From a checkpoint of a small transformer trained on Wikipedia.
Size: width 128, vocabulary 1884.
Architecture: LayerNorm before each block, learned positions.
Training: a variant of SOAP for these matrices, 98M tokens, 2983 steps.
Each number is 500 + 50 x the weight over its row's rms, rounded and kept within 0 to 999. Layers, rows and columns count from 0. Numbers have three digits each. The size before them is the row's rms in percent of the matrix's.

# up: layer 6 MLP up, 512x128, rms 0.0592, rows 457-503, columns 64-127
# down: layer 6 MLP down (transposed), 512x128, rms 0.0592, rows 457-502, columns 64-127
up457 090:496490537417578583483526534445459547522473539556576497463491498533516522519441471446445386486567498530450608486484514585509479504540572412514485504475481520443515411597477505575526474454634518
down457 095:465587582559495435639440452562471456533472536572489450426590400514545483478544538496542520488486461419577413470479401505453485446532492529473620467576550528557488556570508534491471474540460479
up458 103:553467544423470419524459523475479478557542519510420403419489547510515503480544550557473562458581484551446433505513572494474534517429429464510484504456463463518481603404504523517589478508482497
down458 086:505418508567445580499482380477510504557480440521498424602576480435552561553532439550507508520578542496486508468545505504553514431563589559523529497542544499514428518499612464437529492531531489
up459 094:521516483394567551599479458468572547462607572484519520546412479535555499440488566501496468413572559584549462463462435485488528513500557436452558461582506432512471584500487520505413445560503468
down459 088:605426475533539553427535535543431521462524531581482500575455504528479333558461465531511437462503478451481365515492490451508520488527453479509494458508471512538378466427521441487477520596520489
up460 105:511546402397436462463508455489527498402471454465409455573502405517528465427579555622454493498560503584428535521582549511494465519495554531452459374544511499531542438457561545496448513536539538
down460 112:464513506493490488574526542488579497474433527471461545457602531460527500470445460584402444570449451518531448404456586563503520513470466592576495533493458452545482628554449566494497413492500415
up461 099:529442401458511457417551539446478499453519528513447456446523379526416492501604568491539448525572534485551569522501537425582459505514440469410473505523455500494513464489515502518416535524425462
down461 100:451573622424637536501446515469441434520593539471494529454508494598496537543514452441430489435457456568399525431537442530466523476570510454519509475519522487433527489566446537519586446542497570
up462 118:562550491433529550519500465474576439506509457524466430553416486547518466550405470485464457531423498463441473548544440528467496556458349508560454459480521607464421464445493440440525481484538411
down462 098:483490564600559479507533532485527411563448510467553505486545559453580448576582417371450487486487498492499512504473511533553496599520488403456541503562510544498502470534597516478515478574479519
up463 109:557400422456562579571509505463422635572477430464421551546451483452500484570524505443512517448509446535445449527457482517543537542477507520547392481563547553613470545459476569518404519522473512
down463 109:489405506503469418544556464470498463532540485520513453589575497503514562428470494550416501445465522497479397492424427562580465583432503567530454506470434504473585419489509535577484563508468477
up464 099:379477482533564617508538539426567436528555567469476466439413433561433484540386621420494455477514534453443546415551492396563546450515518465551479457451510500486536484439462542537555522496429473
down464 090:581498566458505574392502577440528495490461473552410457564552494413512458515542546524577552447439487487565492557505499523547433464544468473434512480457482516544531525585598517453630409506465519
up465 101:525494551497526607539455438484532489501404478522444443474495547551478430599449486539564582521404531529496405435481542476472513519567510404440548513522529526460544451538456448504470511514585517
down465 103:500517538478538554538531496531460446563532450480535530475463464515568548524505443478497444458530418481483494565516488499557407481462537612512589527390464514479456431567535459523554475567529519
up466 097:497510515385530557488491471514416518567424469481587527505440503516502452477539340489533544563544562500450540550466500491467535530562447498484419467429566491520430531475537577504443440490446538
down466 093:599485501505511514537440491592588436455542472429455475436500461450583498572524532482542521465469503411544589533545539570463542471459433513536450517399548437540493515622440484539402503532538539
up467 088:563559442514516480406494462506517498490437472518487495553503453534564503507525504493468475475590589426637399532472465510454445462485444545547430444487510527541486601470601525503471471453444499
down467 099:415506468327498458552477415589519501473488597583500433523477536529433492466477470483489528527491529617426503547513532545499567541478507510516573467514505507444470565503447503457445505440485441
up468 112:517463546484516458561548541479495657565459514469551543515462560461466528524514600492465578488575521504439615549469466578567530494411464464434478509567531523524550574483447428478495568517532531
down468 111:601513457476515522387511639377490481509512456557483503511527490551431513474504429524451520518545408581534476462574438488462508520586452482466490468492515501481453478436587467575509485610475492
up469 108:447474500478427534509510520561410493555499565549511476502524572495453437554535527458611526515538513551597538542502489524419455472429525519451526476564426441502456467444444499511429510434548484
down469 108:551564509501443474559429433503552410527420480450508505487417531504466496550535510566418549600468569536489427454554434458473560578492442414439547461528549472511474532545432545501524602539485581
up470 095:508473536559420494475446414467467508578467608508516469535461456521513509533533542500573473474454459489466535502408594454595530386492524496435552519494546544535544485496506454440562523514490478
down470 089:559570476450511547572532606542495578419511488485541490541490517588496578562501550535478601504496461496486477480549473523520575574479400580488594478454506559405417496471550501486465450584404500
up471 103:486550379526476527525557451438537515445500536543552536543477513508365532456488554542537531548602426565473475598504536591549523499458463548516460539411525505512519463503619451480497489427493428
down471 113:476395515428478460554492528488579520548518446487464501464554548517553430454456461604553492424499503460432513543557482480413580474520455410550538462434600547577511504515463513448444502477455437
up472 113:431473466468473464501516399459470457508530480603546572459492474531472414535557529531535480566489482604498474523434536444524483659465550431500515432556580501521521524418458492510463442440587574
down472 125:437477499535442472528506520582563529449507629560585449519421581464579529456470458548521477537565515571528541455565487521483491516384484465562522570450536503509443477477467409548585603473597473
up473 099:512517480496514564548394463374519469472531411593533495519500487523482472458478585525535478464527497431521532542490544405498558447528491503552582471541538476440606495524553464416460406485546519
down473 103:469455501472458412471485482580587459523552530495472456557435524500506514467514461584488475526464514530483474481443482558543556542529492512445439523467515495477445532448532588522503545395496600
up474 098:536541503520547597426459476546542417446524493537456474479431523466488434533502511550524530500533526485439492392498495395485441452517508575475431417514462589519483482539577523448390564449576541
down474 111:456493534479555521517630493467504533538519419467551567470468478549479591561536498473490449493514434525476559548482515455588494495461496478547638487518471430515513525509547485486582523490492450
up475 106:530444544590502544534442454404514524571517520489524476470549549517588453490546495516481469505585503609494539522525506529530458377513505620463562520542522539575516535472459458537499513576457531
down475 101:531553410571535555545473591495466468526445462506520389503453470447505480521599521602471537547420510419531452520517538573504422498444505560459458513491503569552513486489550602519473489495407459
up476 091:492447411478493522562607587533551486621489477461471479500578494526525513476565491532537443486505465521472413484447517517423493406553492482503483480432443572448378551466510457549523554546468460
down476 082:456452506487513469489522432503519523507422486516497537503488608509483496493391482521400436533424470490489476380415471456527557625521462491516593560554557452426469436548504581539464539435521624
up477 093:458442536514562557445586392526476522513462467464440554472550535561569453555490613531439474443621478505495463492528507443546433500469478489474445585505450488502618601506550473483579586566517506
down477 101:542551466577537514532489535503505623495504499503543534614483544522487471476525476538449522505465492455533532472501431489555509431533509496476506416360607508454465489565435420506527604510399514
up478 093:536548547488485383468600545429478538529546502466427500577553543605451478548564472463530443526566527588455549464479544520506490460566410524475572457477455526466578490510467407529519582529592509
down478 093:499467531502424487523467523473464480498465519547516463488491460442522593569465429509397470533474375440510503474482440437512474449510498412485644541497520546583538488457531531456442437504437509
up479 103:422504501500493521463472538426530569504515497488446536475531403469582466506438497469476528510547504451472582497407509508576472630521455473513513528418529515522538451435571488449498494498388466
down479 099:548498566415432468511470520499463371514465483515442472500375557476481535491502528492457516533428505536411509561428444512551515473517493508538539525551477407424485559613474464522536513558555476
up480 114:455467533492549554470532383559464486423539465495550453550446520576442553380548554608462501515507608573457508419426478422589497623449556550539504485534522457493531507455407552531431522432484567
down480 119:432412471496405428503497438501592464537506447488508517559523557532423479471516498513563507552458445551437453488499575478522576535535451544584589451536536440449512526456468553485435511490573553
up481 096:517523472605523498457503470548463445424485461454486566506381544436523553391506504483426497491501465492515524523518511576576552556589412462433516423491422526539556476525627494449450524506552458
down481 094:486522511525421474516497577499425591511531450474496474531539540520568482562419534461435511485492590396571475473433480499564529517520516522574533504500581459496477466635574523457550493510479519
up482 092:520582434445545571548520491464595570530489557440501537521465558536508443445425460415468547469521553504400412472471545549489531489497564532461549449522518446520467440490521547475482487434485477
down482 094:516482521491451481410519542479506510535539466546462480496592502495520450532592530551547523382495474536519426507498536443440453438509522503602368440418402661422519479488452498529519451425475511
up483 093:476458526579537466443533538484566496521514397482425490519439532482514507494478498549475519481570470486551426529556628521534448494556560521536513526533609437541509483556560515536398428425519412
down483 077:537522508392500501480474547506401506567427426479509534573506417483559454560466541533578507492511477550496468427509374492489497510475450443427501484567487414468518415508567518461528497503492526
up484 086:597488469453473454521545537469520561589575534477542496497572494528596485556455521568543487563511507477452489499528511460365549453462475480539487421476523550585486518494435503463454479576507489
down484 081:510576499448484490495466559447519534423456481465470519567393559440533539556462443588485546542461515545490483428478496480451468535531517538526506570509526465565494429573476453434478493601556537
up485 097:463426549516484580475482429482408498619450549407540542497443428582529501453482569508462499486511518559527502484488515512521453468402506417462476437508606578501526454451489499477461469498495558
down485 105:477548533451527516446469524556468506501522597433492445507532554543542522555410459527575540449411502552511537444590420532479463522553490545496499558503519480412479598586525415462523461542548568
up486 101:482511490552476579504515487526472470467564528595484594471467499560440484432488584457414398507412513465535541480489505526543562433611535495552391439551484474448546432455468491468461415495411480
down486 090:503598519483494490524546501472584435431432476536508543541414416341538408455503581482533443556459435513480452458468470453571549523530537519506474529487500579526573442456620573508464438590506421
up487 098:467525526421541533465476453574516517513570562462537520496469429529496532510499496534558450522474537501580610523524521539524522492497454563589492431546508441565433573576542474424509517477428519
down487 106:469521507547421416506512493482565441423427487395465527456422496605416425470494543425522527554466498479474531439487465508442444525547579508560564392549396426538541602452505546411575519459549528
up488 099:555534498568505464555463419486503654508513550560499512525429473466592522468467511555554444547547516571470517537482465592469520477461500527561545497473444554453489530519493534514525445475496521
down488 100:453492496469552406518538572435467381437535455484515430476588512503500528531529414474573519500452521478583558480477494490441526499523528461534492481573418565531539498635473525430586495445579561
up489 097:602492470493532622528505526538436472491496500510505406471530476488516465457553478563529434490548516506439572495497494559478495590466414456539521511511442525424483519415540512492512495508481459
down489 093:506606645554590499505384466518508547509458414485557490516478543417528524472577524481418478553518423503594455492495513466530521536397465552549549518574530530449509570516527525461568520499555485
up490 087:480527427548575467541510563566562501495433521470489475423451470487476490480500492472489523438565425477547586475545512458438502553417469424478447478521448409600546506468464478486476384523539520
down490 087:409549519446496469545534448503490449506514554509437569551471413545564549493457516404514446547527561496448442512464474514566431479576531454531629482533516494453454567521502495460493559497454497
up491 102:561397482488586483473543491535527511492494513437544457478510462517557592485504403566546575489539554614481366542541495510435492463442405508445425604524538457436478494399506564551431485499441545
down491 106:469423584483504477585517604475393501510483573509515547486459511479550493592491533459526399485527516505531503509508551444498474499587459535434517464516451556604454499478561480425481558562518471
up492 105:565519430524531549541571430460528493575555520574486416531512501499456514488516455555545511507507409540418539556484513555494503410431415494388394566519467466584511500471540529514592532478567452
down492 109:539523460542572532539407458544528512545566513537487622566440460505461522511562436494440443475458526547475516483496488558461472415531514475472500525520430527487460567433498455482444463458524523
up493 102:495530483514524571543519557577526463472589572462421525555441493553509472517527430580540416502393524468468467492623562557562524456459503536432498413465476478494477468522559519404533516452533529
down493 099:509446504469551535444552521599515568502489510482472509497568532425494539570524559482513575483494528538538497517453447461425518508564548453479437623461596428535400438526503490466518542442524514
up494 104:535467411511478622505457501458501507408503532448554487488566435576520479503446529471528510594523451490380520486477428534552514518570448539472567421436498472547513473502498431494426424500390496
down494 104:540576538478512506562491470564478553522584505498588575490565479552455442510471508507512490528533515525458527476570514610458499559531358481554612486438412533471431544408503561490492475508399484
up495 093:469537568424516445556465525458455513504522482530533450579544600526454513591551533488511423574495476606470460483431530440377546527484514498469530521460581453409546529477511470496561467504494468
down495 100:573521507494467447455377600479497467496532514448446459426400432493478587594510487527532537466520487551567513363481449423521522519553471528489450507520536570489491440455452482524499396517588447
up496 084:528543522511555539565517517562415647506462564554481454557443491512510484446517535534535492416546519515472507448559415520519515461564557470547460460521465547459459461402467488592429533483486541
down496 088:559495548383505511498519526555557484489450471487527520568539420432491541521596504483513420411580441466504476610583498388533523531448467602497578529408532539552497456492556498496559451558531480
up497 096:592487464457438602375516462524488457500463460499462423570514498573520499433546536494544436519464495447483530483531501450465536532473476544569467547563530442552505554440431585499486367508531425
down497 098:493507432494547491581496462443475399489539434497404568518549385470489538513469555482512501549584564559431409516512623491511507476509488509530517508576530464446521449494508537428411514438414498
up498 095:483546374526605591423428551533524552482476476462494563553467458509440546487427461507475551489561496508519533508436410539537453525472587567444510441522522465515545365570551399526504519558515558
down498 090:586429520525553474559508477526452467364456480526440463591537522434618498573489511478506503523538438490404382483465525424556524482521443451469524635476417561507553500467445522505467483518472526
up499 106:506485507467455470571577541566489430522379540487528529486547526507521505434457500474510478553480532492434487554564455403468579524488416411454410482578481445497528536461568518572452506502515487
down499 085:527623565399524431518527551575538493529408484485410491552515439409564460530561578505608502497544519501506483464474460495637519557553502557483581515434460517549487512530590542534460476525378464
up500 097:487378466513552431517543513507509543578486495529434461449436435469455500492525487409489507486563458517526484484528538544504462521500435402500525485542528542486539429440506605470450480493527538
down500 102:528611506499517499573456556501444542528531511534519608463501552455485472434486464519535524525503562541482558399546515523539426565479512490645442451529483456540527442476476496549541461452601566
up501 097:477466465520593478558454479569498531462460563518601490471539521523478462487431531474424559574418550554478446476454422491569347505442523455575388505512548523593489496472533539494449534508549453
down501 098:515450454497495480471443422462505556492537440492491533511562552578476437548504457514441468503534452459531548627399486521574376529549556475390509517455533460626537473537473489413497482482531574
up502 113:465457594523525479475517495492535520471494571511522494540552592572533476507470390459530477465537513457518492369485465516486458464504515560558539493455421495491473536529535503555520488507489490
down502 114:521535506483524508524506645501566476541467498490472495421582593461471463489382553463495444443471488519444538507525415578514473537460631553405498491453493482555500491488472482453482496442521522
up503 092:509526479472538548526584477447569569478516440565512423532539443496503530553477531488490562527432558482522501572502530450461528533422348476515423525544447564495489587472481545485552488448587443